Weights of a small transformer language model: width 128.
Each number is 128 + 32 x the weight over its row's rms, rounded and kept within 0 to 255. Layers, rows and columns count from 0. The size above them is the row's rms in percent of the matrix's.

# layer 8 attention value, 128x128, rms 0.0842, rows 0-53, columns 0-127
size [ 85  90  92  88  92 246  94  91 101  88  86  92  93  96  90  88  95  94  98  78  94  98  84  87  94  85  91  84  86  88  88  89  94 120  98  92  93  91  88 218  89 110  93  94  86  93 100  94  90  97  94  94  84  96]
[[ 97 113 114 132  81 166 135 154 145 127  56  94 119  95 111 145 107 139 137 151 150 105 184 148 116  71 127 145 138 158  88 136 123 111  37 157 102 132 101 157 132 141  81 107 145 123 151 122 140 165 121 127 159  75 158 157 155 145  64 166 161 130 160 145 117 107 153  84 211 121 101 138 141 157 135 140 180 155 153 173  78 135 138 104 141  47  82 114 107 161 193 121 163  93 149 150  69 111 128 178 125  93 119 141 137 165 106 101 107 117 152  78 117 166 119 152  98 131  84 170 148  73 156  90  80 167 181 156]
 [ 90  84 125 129 168 142  79 100  85 164 182 175 119 147 135 135 146 111 160 101 117 177 100 109 137 139 153 104  74 189  81 163 149 180 157  92 133 142 104  99 134 120 164 142 121 136  65 181 138 101 164 166 220 102 120 114  83 118 152 140 104 124  91 183 143 134 124 174 100 156 105 127 123 160 126 124 146 199 128 142 133  82 181 201 162 123 136 128 159 112 136 139  84 117 139 105 120 106 130  93 113  46 191 109 192 106 100 136 150 126 174 136 122 143  89 119 159 134  59  89 123 134 134 123 118  83 152 110]
 [103 154 151 195  92 182 132 101 105 138 106 139 138 157  86 138  80 116 119 112 140 143 147 117 127 128  95 156 114 169  97 101 118 116  74 114 131 134 187 133 119 137 122 106 133 102 141 127 101 129 161 122 141 136 111 144 175 155  36  82 105 163 156 224 136 165 120 118 227 117 131 102 128  90  89  91 119  78 170 123 142 136 132 212 155 148  90  92  81 105 119  95 125 102 104  85  58 165 120 140 131 197 102 122 116 101 101 133 132 108 162 131 119 115 177 168 131 167 175 150 157 182 113 111 121 135  75 106]
 [134 133 127  97 168 137 115 141 162 177 144 171 121 168  95 149 163 130 146 121 138 160  63 106  98 139 116 139 141 117 101 103  69 118 120 113 122 125 139 131 197 174 113  97 138 104 153 130  92 179 127 157 148 108  89  86 143 155 102 126 111 119  80 135 120  42 110 139 122 115 142 213 125 180 133 119 117 221 141  69 110 128 143 165 119 148  69 138 158 178 156  85 132 137 120  93 116 150  92 143  65 143 136 109 170 138  79 152  88 132 175 135  84 159 103 151 173  57 100  88 103 147 138 160 103 160 199 119]
 [113 139 175 138 100 146 109 116 124 102  58 120  83  70 130 115  82 129 117 106 128 140 188 149  67  54 156 171 174 117 117 175 102  77 147 118  78 164 104 146 122 118 144 190 102 132 135 117 153  89 176 128 101 122 131 155 104 141 152 122 172 151 134 168 141 110 128 140 141 107 170 106 131 187 176 119 145 223 143 137 122 143 149 105 111 145 136  85 114 133 164 107 165  79 157 194  62  92 132 131  89  94 165 112 172 135  45  79 127 124 162 148 124 174 140 122  97  91  89 104 120 107 146 156  82 121 114 140]
 [154 114  95 117 149 186 122 163 110 122 141  96 111 144 154 124  98 166 103 150 146 173 153  97 113 146  95 151 165 153 147  74 142  90 163  93 109 114 171 120 149 141 120 144 105  99 155  69 126 128 156 157 119 196 126 127 164 132 128 145  75 132 147  98 120 199 132 149 114 191 160 163 146  71 122 189  85 123 128   0 174 154  57 157  94 119  96  93 142 150 126 122 139 144 192  75 126  88 154 132 135  98 126 100  79 100 170  88 112 138 105 125 111 112 201  98 121 140 164 112 136 118 103  98 138 154 109 109]
 [ 84  91 110 173 112 112 146 132 145 172 148 159 131  57 112 101  79 133 131 157 125 132 112 125 167 199 129 127  54 154 133 161 165 154  67 140 177  79  86 168  98 104 154  90 157 124  95 203 118 103 130 129 162 129 124 122  91  68 125 172 180 113 142  94  54 124 142 173 133 146 114 120 201 163 147 171 168 120 143  97 107  80 150 151  80  95 144 127 148 156 133 131 100 140 117 147 187 133 144 105 142 149 119 135 134 175 152 167 106 104 131 107 105 126  75 156 167 139 111 154  88  97 109 163 197 160 122  92]
 [ 96 126 165 139 150  91 107 107 115 118 146  98 123 147 119 129 133 134 134 132 157 148 178 153 115 113 111 165  97 158 156 163 124 166  87 132 161 105 125 119 151 151 106  98 132 144 155 162 111 192 148 161 109 138 128 176 223 199 103 145 141 119 122  64 128  78 143 158 103  93 109 207 146 122 112 109 140 194 120 114 145 125 169 121 113 119 121 203 106 133 137 135  42 111 111 101  70 165 124 167  73 154 129 142 107 111  26 142 120 126 141  95 156 151  80 135 173 110 139  92 128 131 137 193 101 162 193 114]
 [ 86  95 136 129 113  57 109 126 130  75  41 111  97 202 138 132 212 144 116 106 150  86 138 137 135 176 139 105 146 182 120 157 164 132 134 106 178  98 114 132 126 102 116 114 137 176  88  90 169 112 141 101 128 100 165 124 167  97 123 124 107  74 138 167 171 161 141 151 185 100 112  69 148 148 108 104 186 107 109 145 130  88 152 137 117 130 174 174 170  87 130 182 139 125 136 194 160  49 136 142 113 103 156 141 143  94 113 158  52 151 116 103 156 107 124 106 109 121 168 121 161 108 136 159 162  99 157 124]
 [ 79 124 155 114 121 134 150 200 122  91  93 126 150 115 122 144 128 138  78 156 127 136  93 132 133 187 127 151  54 150 103 133 105  57 147  99 123 118  89 116 108 165  78  86 134 148 156 154 141 144 115 152  86  74 118 155 152 112 111  97 121  84 150 134  78 195  62 131 148 154  92 155 131 157 197 218 116 112 126 110 148 133 138  98 163 132 114 133 198 156 151 147 108 122 165 104 105 152 124 144 149 121 133 107  89 108 146 111  83 128  29 109 134 139 131 112  82 131 121 110 169 110 204 116 165 177  75 116]
 [165 164 106 132 129  97 149 147 110 171 128 122 140 116 192 161  94 152 127 178 109 171 117 116 126 255  89 163 112 122  96  61 125 116 154 102  94 113 151 135  76 156 100 104 164 149 146 112 115 154 115 117 105 136 128 177 148  99  87  99  42  86 152 132  75 147  76 125 173 158  99 192  89 113 149 134 137 128 112 128 146 130 104 181 115  95 106 145 145 137 174 141 144 122 165  98 134 120 117 146 118  78 161  93 109 108 181 106  80 173 117 127 122  96 181  99 139 155 139 136 193  95 130 102 157 132 116 143]
 [149 133  81 106 145 191 112 116 118 101 120 168 145 116 120 144 182  84 152 102 127 158 116 114 133 129 136 183 121 226  80 165 138 108 104 110  79  84 130 108 134 167 154 178 112  61 105 140 106 112 119 147 149 157 117 147 131 178  92 111 140 157 118 234 144 151 134 129 170 154 158 131 148 174 137 126  82 214 125 146  94 124 117 194 174 147  80  77  98 136 129 123 131 139 132 111  97  68 105 129 100 160  98 126 171 130  83 156 138 120 144 118 119 138 148 195 180 119  72 111 123 113 153 141  92 104  88 110]
 [119 142 122 156 131 124 141 147 159 206 105 110 123  95  51 123 153 122 151 153 162 108 107 129 110  94 114  73 217 161 218  72 128 189  60 166 174 137 192 141 153 136 123  97 145 109 129  98  86 158 110 104 133  88  99 107 130 176  87 167 180 133 106  90  97 121 147 173 144 140 130 134 119 123 128 164 142 112 149 116 106 113 102 111  93 109  91 179 163 132  62 129 125 145 101  98 176 158 129 135 120 159 122 158  88 145 174 132 144 129  78 127  81 128  82  98 165 125 180 167  70 115 112 155 135 163 141 139]
 [170 158 125 112 146 115 157 126 119 116 121 142 111 145 159 155 111 137  80 130  85 165 131  80  28 135 108 173 106 138  89  97  56 118 176  75  86 135 129 137 171 133  78 193 109 118 182  66 136 168 106 181  67 150 125 152 128 137 129  50 113 124 148 131 123 165 116 108 125 122 109 141  89 169  76 135  68 149 142  95 149 179  89 172 144 140 118 117 154  90 142  91 192  93 145  96 105 127  97 163 121 131 143  91 134  97 160  85 107 158 187 111 125 114 168 119 183 128 131  82 160 115 141 137 109 128 168 108]
 [111  91 162 173 147 130 146 121 124  56 113 135 130 105  83 125  85 132 150 104  99 120 147 200  83  78 158 149 123 116 195 234 139 170  76 117  89 144  93 118 120 173 144 203 119 104 109  84 202 111 104 134 107 142 142 110 120 171 185 166 123 124 128 137 157  60 164 158 164  92 121 150 150 173 150 103 101 117 124 143 117 107 118  90 120 169 175  93 151 132  96 116 148 130 140 130 132 134 128 124 146 193 117 140 114 128 115 127 178 119  75  85 130 153 126 140 227 124 166 138 121 126 114  91  84 145 127 133]
 [202 178 105 167  95 116 147 156 141 155 184 177 124 121 120 147 109 113 106 148  96  81 102 150 118 131 121 129 118  93 113 173 163 194 180 126 154 119 156 132  85 157 145 148 108 117 122 133 115 130 139 140  78 144 107  84 129 165 131  71  73  57 112 114 137 148 134 144 168 148 110  79 124 191  88  93 181  78  91 178 146 143 158  88 176  74 129 109 143  88 176 159 153 117  85  63 120 102 140 107 147 136 139 101 128 126 165 110 131 178 128 138 190 104 155  37 119 153 164  99 167 138 126 112  91 156 123 108]
 [135 116 161 130 120 147 127  93 130 134 145 112 109 150  52  96 134 127 149 112 154  95 126 160 136   7 149 144 176  70 120 148  96 134  93 138 144 190  75 135 164 145 118  83 110 190 112 128 130 142 164 135 104 149 108  96 138 123 133 190 192 181 121 106  97  74 162 131 138 108 141 114 118 181 130  87 127 174 114 138 131 118 134  87 124 159 102 189 115 166  79 104 123 117 135 138 134 164 115 124 149 150 118 155 130 161  56 152 151  99 151 157 128 202  78 129  43  96 101 120 100 131  99 195 107 117 138 140]
 [101 124 123 111 135  75 131  98  98 115 135 113 132 100  92 122 197 139 183 122 162 140 160 169  96  90 144 101 172  98 135  74  98  72  94  76 207  93 147 120 115  80  97  93 106 158 192 107 141 145 184 132 142 134 158 179  82 133 116 166 181  72 106 142 129 137 178 134 146 116 122 132 109  68  92 116 149 139  98 135 107 152 109 107 107 141 174 199 108  87  61 123 155 110 185 105 164 104 128 114 169  61 137 150 138 136 153 157 119 128 191 123 107 134 120  89 106 153 142 142 166 141  91 135 136  61 103 127]
 [126 117 161 117 155 188 110 130 100 108 115 147 112 205 231 145 127 142 132 107  74 129 127 141 121 188  88 172  57 122 134 154 139  99  73 115 127 173  96 108  91 144  98  82 137 128 144 148 156 170 110 121 160 122 163 161 153 184  78 101  80  70 119 153  87 141  94 108 171 135 103 104 129 103 101 136 101 153 143 134 169  98 167 137 175 170 181 133 130 119 200 173  88 108 148 145  79 137 129 169 127  68 174 113 111  85  87 131 110 131 130 103 169 111 129 104 121 168 109  97 170 100 150  83 142 108 109 128]
 [126 112 122 104 106 159 117 137 127 100  98 151 132 157  95 141 105 113  67 124 139 120  70  94 161 187 115 122 153 118  76  70 125 143 125 132 141 124 145 113 179 142 132  97 157 145  82 115 145 175  94 182 118  72  79 103 219  64  40  83  51 108 140 112  68 123  99  76 153  72 117 124 138 136 192 168 121 167 161 128 137 138 175 124 137 177 143 124 140 172 195 107 142 137 121 139 112 117 120 139 126 135 135 113 121 128 101 221 121 141 103 133 129 153 157 174 104 117  93 145 120 140 132 142 177 112 119  91]
 [104 105 113 122  99  94 140 161 125  93  79 116 133 172  78 119  94 135  95 126 133 104  69 152 144  94 146  75 140 119 129 135 148 128  56 150 149 149 115 135 119  54 137  92 122 100  83 127 173  97 133 112 142 123 134  76  99 132 153 181 199  99  97 139 160  95 168 161 167  84 132  56 122  94 113  86 144  58 147 189 119 112 148 102 155 162 149 132 174 101 124 125 152 180 126 204 181 137 103 112 203 143  69 162 139 119 154 168 147 144 149 143 149 154  80 129 101 168 121 189  94 162 113 119 140 135 107 132]
 [162 127 139  75 118  53 155 124 147  94 137 120 106 152 197 167 130 110 177 111 156 126 160 185 125 121 110 171 169 104 105 143 104 135 173 135  86 158 116 116 149 220 153 179 119 134 150  91 127 131 121 129 105 127 139 116 146 132 145  83 111  94 132 126 149  83 117  73 143 151 111 198 105 217 138 116 120 177  76 115 125 124 141 125 120 132  97 153  52 151 124 156 116 101 118  96  87  64 119 136 101 106 153 106 144 122  53  75 101 145 124 115 150 101 133 130 155  91 154  64 188 122 175 105  67 132 133 146]
 [147 111 130 126 144  88 141 149 116 175 158 140 166  84  86 140 102 145  62 147 101  88  13 114 110 130 140 127 112  79 158 166 104 147 130 109 101 114 127 141 117 160 115 133 119 104 136 149 159 169 171 156 126 129  97  88  97 131 228 101 174  79 111 153 136  53 149 104 112 126 136 179 108 137 118 121 104 188 149 145 112 143 140 112 147  93 130  99 163 109 145 109 166 158  92 129 108 184 108 100  91 168 127 133 125  86 212 134 163 123 107 126 145 216 143 138 125 115 133  97 130 150 128  42  90 144  97 147]
 [117 101 141 110  64  92 163 108  88 122 114 122 144   0 137 137  47 128 148 180 138 147 164 115  85 148 112 147 157 115  88 187 161 141 105 124 118  90 173 158  49  95 114 125 159 139 139 126 159 116 127 115 103 123 147 142 121 112 134 187 115 141 150 131 123  71 144  85 145 148 111 107 153 101 141  93 150  74 104 137  89 133 130 165 137  71 135 143  79 128 169  89 159 132 149 140 130 132 136 129 161 128 121 143 134 146 229 147 125 132 101 108  84 105 163 172 136 165 133 168 179 144  99  51 126 147 133 158]
 [125 101 143  82 101  89 120 135 127  58  92 109 149  87 107  82 167 146 133 100 137 106  75 160 144 108 170  22 155 145 149 189 128 135  69 145 168 116 160 119 111  83 148 123 100 121 104 147 125 114 148 114 143 115 167  99 120 108 131 150 157 135  96 127 172 118 140 144 145 105 135  64 121  99 118 121 110  52 108 178 104 121 141  82 129 155 202  82  71 114 104 107 158 131 129 207 125 175 157  99 180 147  92 159 150 102 135 181 141 154 119 125 142 156 138 150 146 159 143 162 169 179  98  55 144 101 101 136]
 [164 128  78 159 115 164 119 139 146 209 120 149 139 118  61 123  91 121 127 148 120 131  53  90 134 145 113 168 135 143  62 124 146 122 107 104 115 105 139 154 149 147 161 158 136  35 131 119 147  73 122 146 104  83  93 130  97 121 122 150  95 127 129 135 110 171 173  81  92 135 139  91 146 160 188 157 164 143 128  75  86 160 118 156 131 106  75 125 190 132  77  92 184 119 169 102 198 112 141 135 100 122 117  82 116 140 201 176  98 112 113 140 115 101 131 109  70 124  92 129  85 133 164 152 176 139 171 128]
 [111 113 158 134 164 162 100 112  75  65 145 128 136 130 196 134 133 157 182 104 107 148 104 183 122 202 154 174  99 142 122 167  99 124 110  65 101 149  64  88  89 172 178 139 144 179 105 165 134 125 118 170 141 155 187 152 153 120 124 109 107 135 132 122 155  85  57 133 129 123  93 180 143 142 122  90 105 138  80  98 163 103 138 168 117 147 121 116 155 166 187 149  68 132 140 100 117 168 167 121 105 110 165 134 118 142  30 136 153  97  98 113 151 138  93 159 128 117  72 155 143 145  98 180 104 141 121  92]
 [149 169 160 162 107 159 140 111 126 209 167  69 112  73 168 105 146 150 170 152 108 123 150 159 100 189  99 127 181  92 181 115  87 122 101 134 157 101 121 151  43 150 136 154 139 163 206 154 101 162  87  93  99  97 115  96 130 115 127 121  92 128 139  75  84 108 140 161 116 162 140 103 131 117 199 143 154 192 124  80  93 109 109 118  96  92  73 154 120 186 135 174 107 122 156  80 146 104 166 101 108  94 172 129  82 186 151 122 111 101 128 155  76 142 143 119 127  85 116 142 129 116 116 147 119 154 124 153]
 [ 80 130 125  71 189  79 135 128 110 107  92  96 154 120 153 122 143 127 137  94 126 142 148 115 139 199 115  99 159 139 151 124 141  64 145 125 121 131 110 140 111  13  71  84 142 162  95  97 165 122 112 106 178 112 113 143 122 114  91 148 155 148 103 123  76 152 125 188 137 105 143 173 142 111  75 128 115 102 178 155 147 108 132  84 122 148 167 147 173 157  83 103 143 120 137 116 243 124 119 114 187 131 178 148 135 136 157 136 133 113  75 105 162 111 106 163  95 146 149 194  90 124 123 145 173 143  83 102]
 [114  90 148 129 130 137 112 148 111 101 116 119 101 178 111 134 122 160  90 107  99 128 140 178 114 139 137 183 103 109 140 131 108 181 115 102 140 154  78 157 125 141 121  72 136 134  93 110 196 152 145 106 102 120 157 106 194 131 121 182 119  80 138 159 102 111 141 123 147 100 112  88 133 152 130 100 152 184 148 143 136 110 173  79 125 212 159 187 182 139 158 104  68 114 193 124 106 130 135 160 143 137 140 138  96 145  43 103 130 110  97 104 178 184  58  71 139 127 115 111 114  55 141 154 151 131 211 112]
 [110  69 121 168 100  64 121 130  98 170  85 116 109  65  93 126  91 131 101 152 151 162 116 106 139 137 125 109 126 142  33 127 198 103  82 171 123  99 100 120 138 105 165  81 133 162  85 210 146 128 148 130 150  82 147 140 116 130 154 139 152 162 130 138 171 130 124 150 107 143 102  61 138 116 182 172 148 125 129 177 118 105 146 151 105 124 129 157 133  91 173 197 107 175 104 220 135 101 111 145 114 110 105 107 153 105 209 139 114 144 134 120 114 172 117 167 121 167 103 128 124  91 157 138 140  74  79 136]
 [149 132 133  46 155 120 128 120 122 167  95 147 167 131 100 150 141 126 136 118 117 100  95  95 112 150 120  96 128 153 123 148 120 107 175 106 147 101 201 100 126 120 111 149  89 147 149 128 135 185 125 140  94 115 150 161 113 137  93  65  64 126 135 122 210 145 130 105 140 160 126 112 101 103  96 140 123  81 130 137 141 177  86 125 163 102 159  71  52 108 140 137 178 141 132 132 104 134 113 111 148 119 142 105 170  82 133 156  90 173 140 123 145  87 207 150 163 118 183  57 201 169 111  35 140  85 164 114]
 [133 103 146 101 130 164  50 101 127 119 121 107  83 141 170 152 144 107 137 118 115 132 176 110 138  90 175 113 213 112 163 123 103  92 152 120 147 170 119 146 134 177 105 102 122 115 178 125 177 164 144  62  52 108 142   7 157  95 107 140 137 141 202 136 121 113 138  50 122 116 146  70 136 140  85 137 162 115 146 126 122 138 130  95 128 133  56 138 132 153 134 102 128 144 148 202  83 141 109 151 196  98 151 125 119 135 149 154 130 102 133 154 113 142 115 109  72 145  78 152 134 157  86 139 144 119 148 117]
 [176 176 122 155  71  78 150 110 136 146  80 143 146  32 103 117 129 127 106 136 167  99 164  85 158 118 132 164 187 184  99 223 157 118 173 149 134 151 165 124  53 133 147 178 133 161 126 133 114  78 167 108 149  74  88 168  88  75 180 113  83 125 138 106 125 136 140  85 112  94 132  67 141 143 133 193 164 142 129 130 116 120 129  69 151  97 168 118 140 110 119  94  96 137  79 121 139 137 159  52 102 107 171 148 131 139 154 144  95 135  91 139  92 119 150 119 120 152 120 125 152 126 135 104 144 121 160 113]
 [144 107 133  99  86 145 154 143 114 201  83 141 123  72 138 146 132 121 171 183 137 107 147 112  65 116 159 135  55 137 102  85  96 103  87 127  85 128 165 142  97 177 144 150 135 120 170 181  96 167 146 161 105  92 123 140  56 160 107 132 120 187 141 175 140 103 143  58 153 136 131 112 171 187  94 135  81  97 180  90 159 122 136 120 154 112  29  82 158 159 114  60 123 109 128 131  86 155 142 141 100 145 140 136 142 167 127  79 147 119  98 127 135 112 109 104 127 136 186 101 118 151  98 162 112  84 110 117]
 [126  93 137  26 123 122 114 127 128 112  75 122 125 141 120 128  78 127  85 105 131 149 183 136 141 134 114 162 118 176 134  88 133 168 132 139 131  99 130 110 144 146  57  93 114  98  60 113 109 128 105 132 127 107 148  98 141 168 147 137 142 190 131 145 103  78 136 101 172 143 135  88 104 134  77 120  70 148  62 196 125 148  60 147 146 127 166  82  96  94 125  99 146 184 166 132 157 203 144 179  77  95  96 150 159 119 167 127 201  94  88 128 124 144 129  97 120 144 135 178 136  87 144 160 158  94  91 130]
 [154  99 145  98 139 134  98  89 136 202 109 133 128  71 124 132  88 145 156  92 170 154  99  83 147 122 109 109 126 154  97  92 124  72 158 104  97 136 113 135  96 144 164  95 137 114 137 154 144 104  87 148 117 147  87 136 136  88 112  97   6 113 165 137  90 125 104  99 144 113 116 116 137 116 104 131 133 156 162 111 146 140 164 191 134 136 147  83 106  49 111 143 177 160 147 171 184 165 115 145 141  84 228 131 146  65 104 132 167 124 145 103 162 165 116 135 102 110  95 138 129 203 135 130 131 162 193 128]
 [173 123 145 163 151 132  94 130 131 104 128 155 135 170 122 130 139  99 165 131 103 116 105 132  85 119 149 144 174 138 175  55  95  86  95 140 110 141 142 151 174 142 165  76  93 124 187 169 149  97 136 162 132  62 125 188 145 172 111 118 111 175  95 124 143 157 141 119 128  60 164 205 159 118  98 128  85 202 164 113 146 127 149 128 165  75  70 143 151 108 160 122 162  81  87 101  98 103 140  62  75 130 201 133 134 137  99 121 154 140  97 125 118 101 114 119 150 127 134 113 110 174 111 181 153 109  51 117]
 [141 131 124  71 143 120 109 122 146 126  61 171 118 162 117 132 117 101 101 144 136 122 215  97 120  63 131 175 153 130 132 122 135 133 139  82 127 147 150 108  95 153  27  57  98 131 104  87 139 128  90 138 120 103 137  79 161 146 132 124 238 140 154 122 168 111 150 106 194 137 181 174 118  90  71 103 164 131 118 122 104 135 115 110 112 128 141 106 152 104 118 107 151 168 178 119 155  71 106 115 159 122 133 148 168 149  85 123 136 170  99 149 125 120  87 136 105 180 168 140 190 127 109 123 135  49 105 122]
 [155 118 116 112 115 101 116 148 112 107 128 126  81 145 169 111 107 202  97 169 211 124 158  90 151 168  89 160 189  92 144 103 152  68 156 188  81 110 113 102 162  87 104 168  94 174  92 137 110 102 148 175 124 182  87 131 150 142 143 132 111 104 127  96  85 175 125 152 141 137 140 172 147 147 135  92  71 189 117  59 145 140 109 102 125 173 145 146 132 126 135 176 118 136 110 113 142 122 183 107 114 105 121 155 107 110 124 161  71 148 166  65  78 187 152 118 193 122 127 134 166 137 108  83  81 116 122 102]
 [ 87 121 107 175  59 158 185 159  96 152  84 136 123 141 111 119 142 150  68 143 161 115  87 133 116 125 160 122 138 107  70 116 145  71 135 145 151 132 132 125 210 104 169 105 136 159 122 162 111 135  73  96 145 139 146 137 151 138 136 166 165 143 102 108  99 149 112 150 169 136  73 130 131  31 128 129 127 111 175 173 126 116 150 177 138  83 169 162 147  81  78 172  88 118  87 100 178  87 167 151 133 178 137  89 105 100 137 183 154 110 152  86 123  84  80 147 107 102 204 152  84 145 145 120 118 126 162 118]
 [137 114 148  89 193 161  88 150 150  65 146 134 111 137 134 126 163 139 151 102 151 130 160 159 133   4 107 145  85 132 162 108 152 153 148 148 129 145 169 130 186  81  84  90  90 105 168  76  86 152 171 135 125 121 151 111 195 166 115 128 163 158 118 150  71 132 134 120 151 153 150  98 124 148  94  82 113 132  73 123 115 125 126  95 221 114 113 124  61 130 105  75 121  93  99 122 102 124 127 126 132 103 190 127 137 114  59 169 133 100 131 156 126 126 145 145 202 119 169  84 144 130 127 131 104 126 100 145]
 [157 125 149  89 126 170 134 110 131 129 155  94 134 131 139 142 136 123 100 157 119  97 194 130  95 121 108 118 159  52 222  87 110 115 134 113 140 126 153 132 169 156  97 166 107 174 134  87 102 166 133 110 117 154 121  54 154 126 120 123 120 119  81  64  88 121 139 129 115 171 144 183 121 206 119  97 130 153 128 132 105 120 111  90 109 115  99 161 129 187 188 142  86 161 131 119 111 181 147 140 114 183  97  89 108 167  97 189 153 146 158 154  83 169 111 101 117 113 137 102 199  51  85  81 138 141  90 126]
 [180 125 185 101  98 130 152 159 157  74 102 124 123 105 149 170 115 122 128 133 124  85 183 129 110  88 106 127 112 131 177  99 119  70 128 100  63  98 122 169 107 197 134 115 130 162 116 141  66 160 136 109 142 101 151 181 146 156 147 156 125 111 146  66 115  76 146  78  84 169 174 187 152 180  94 141  97 200 125 102 125 129 101 158 131 124  66 119 126 183 119  85 104 144 109 112 101 148 151 120  92 143 147 122 131 117 172 137 145 115 146 109  89 197 137 114 156 100  86 152 172  57  84 133 160 165  86 142]
 [174 148 114 122  91 108 128 137 117 187 144 154 154 141 189 114 153 127 160 145 125 105  94 136  85 127  90 167  85 181  90 117 145 132 112  75 129 129 116 128 131  69 152  97 147 178 160 117 143 147  97 100 197 136  65 182 130 132 147  93 127 113 115 126 141 167 113 170  47  98  95 198 127 145 141 136 110 128  96 106 100 123  97 128 109  79 172 205 138 122  55 170 147 136 105 166 120  94 157 111  36 125 146  72 104 101 154 103 164 152 122 115 147 136 120 131 172 131 181  67 161 153 103 139 157 153 108 115]
 [ 69 118 161 104 156 150 162 141 112  92 197 114 148 154 114 118 130 103 131 140 142  93 112 130 105 157 146 134  69  70 179 121 134 157  94 148 106  74  97 116 147 137 143 121 132 136 123  82  85 111  89 213 126 150 120 129 155 178  82 190 134 150 169 165 162 147 137 163 106 139 149 168 107 118 130 118 123 114 123  62 135 135 115 179 117  82  90 119 127 184 130 126 177  66 177 124 131  78 114  93 163 197 103 148 158 130  85 115 157 189  62 132 142 143 165 145 124  91 127  69  74 166 167 129  84 136 147 146]
 [119 124 129  98 140 107 134 110 146  96  44 134  53 150 144 121  87 117 158 133 136 178  68 191 188 101 117 132 175 176 110 142 172 123 149 134  66 124 137  91 140 180 144 171 131 143 128 100 122 120 122  88 166 147 175 118 132 210 140 163 135 121  94 133 138 139 116 174 169 133 127  47 136 117  68 172 137 165  91 117 126 120  79 182 171 121  93  92 197 104 114 169 167 105 190  91 160 110 150 184 112 146 142 103 106 147  86 133 101 143 127 125 120 117 105 122  80 123 121 161  81 138 139 179 142 132 133 134]
 [150 154 115  96 121 144  82 139 128 141 145 142 177 115 108 112 118 154 127 127 164 102 166  98 130  82 120 170 158 133 147 129 101 146 135 116 186  95 179 122  90 155  70 106  77  98 113 149  96 126 179 161 141 129 114 177 151 156 172  95  79 173 117 125 113 114 193 133 128 102 187 173  95 153  82  66  92 168 123 162 123 154 108 149 166 141 151 117  76  70  54  96 111  91 109  66 103 165 135  83  70 132 138 167 167  68 142 155 185 137 104 148  93 125 133 138 167 157 158 147 102 141 122 183  94  92 111 161]
 [ 99 121 154 137 171 134 176 113 125 109  92 131  85 160 121 152 111 102 160 119  34  99  94 197 113 149 101 152 171  91 100 108 112  79  72 126  87 146 186 118 149 162 116 192 136 127  70 128 159 173  88  94 153 128 174  99 173 199 113  92 193 110 107 103 109 139 105 140  98 127 138 125 124 110 158  99  70 116 112 126 123 111  70 126 115 118 176 140  65 153 166 126 157 223 172 114 183 146 137 177 133 116 161 104 102 126 167 120 139 166 163 116 110 158 123 151 136 142 132 135 154 146 145  89 114 100 107 117]
 [100 130 136 117 106 135 163 122 116 147 173 123 129 165 136 115 112 162 141 150 170 124 127 162 111 203  95 161 154  76 169  84 125  86 135 137 135  68  88 109 164 126 109 237 152 137  87  99  94 126  85 147 133 202  57 140 158 150 138 106 130 122 119 118  62 163 108 148 129 109 111 154  86 143 123 102  56 134 141  77 126  98  94 160  86 160 167 120 146 183 117 120 149 153 166 103 237 110 169 132  86 181  87 124 141 110 168 119 170 142 109 125 108 118 118 160 131  77 128 146 125 128 157 111 118 125 107 110]
 [ 90 136 116  75 135 128 195 148 136 134 143 127 157 130 133 135  76 151  91 135  89  95 104 108 174 164 103 123 141 112  71 157 153 159 132 122 164  89 130 137 106  93 101 174 179 145  52  69 108 128 100 133 146 172 113 143 169 106 122 131 126 109 110 107 122 166 117 151 108 157 100 125 141 107 188  80 108  73 109 112  95 122  63 155  95 158 241 180 106 112 124 141 138 160 127  90 164 172 115 138  68 145 111 121 114  77 162  54 144 150 131 149 142 101 127 117 116 151 133 155 198 132 162  50 115 132 135 121]
 [ 79  92 132 106 155 150 105 145 130 117 155 125 111 147 132 122 158 122 125 100 133 181 129 150 166 159 107 114  10  81 131 131 158  92 138 137 103 101  69 152 174  90 172  91 157 183 130 165 112 127 179 128 136 192 135 109 121 194 102 177 108 121 118 145  89  85  71 166 122 158 105  72 175  95 122 128 133 137 133 114 129 119 151 116 191  87 118 123 126 134 197 130 137 121 110 180 148  37  89 145 180 125  92 104 114 176 124 134 129 100 129  88 143 135 126 171 172 104 108  82 127  95 144  73 135 155 128 139]
 [142 127 128 103 106 174 131 128 132  97 145 141 117 152 101 143 185  77 162 140 106 134 155 168  93  46 146  75  91  88 132 167 130 180 145 123 143 196 121 142 119 112 103  67 109 154 159 111 124 137 163 153 149  89 188  90 189 158 101 128 159 162 137  84 166 124 142 148 153  89 140 146 173  90 131 126  96  83 105 103 171 127  86 139 158 101  62 158 146 182 160  29 125 102 156 103  69 134 164 103 144 138 122  87 109 107 153 110 103 128 111 165 134  73 103 143 145 125 153 112  62 157 143 138  86  95  95 130]
 [140 116 120 178  66  71  98 101 135 164 120 137 115 128 142 108 111 139  97 129  95 197  90 106 154 131 137 179 118 147  60 140 138 126 158 141  88 157 106 138 222 141 146  53 117 154  98 143 200 121 108  70 168 108 187 138 110 120 145 144  93  85 157  90 143 111  87 154 159 135  70  97 129 105 116 159 141 124 189 195 126 125 162 117 121 140 139 143 197 125 179 153  95 185 139 127 142 114 123 210 124  88  97  94 101 142 125 149 110 105 176  92 123 149  86 137 128 139 128 136 119 100 110 144 160 137 181 104]]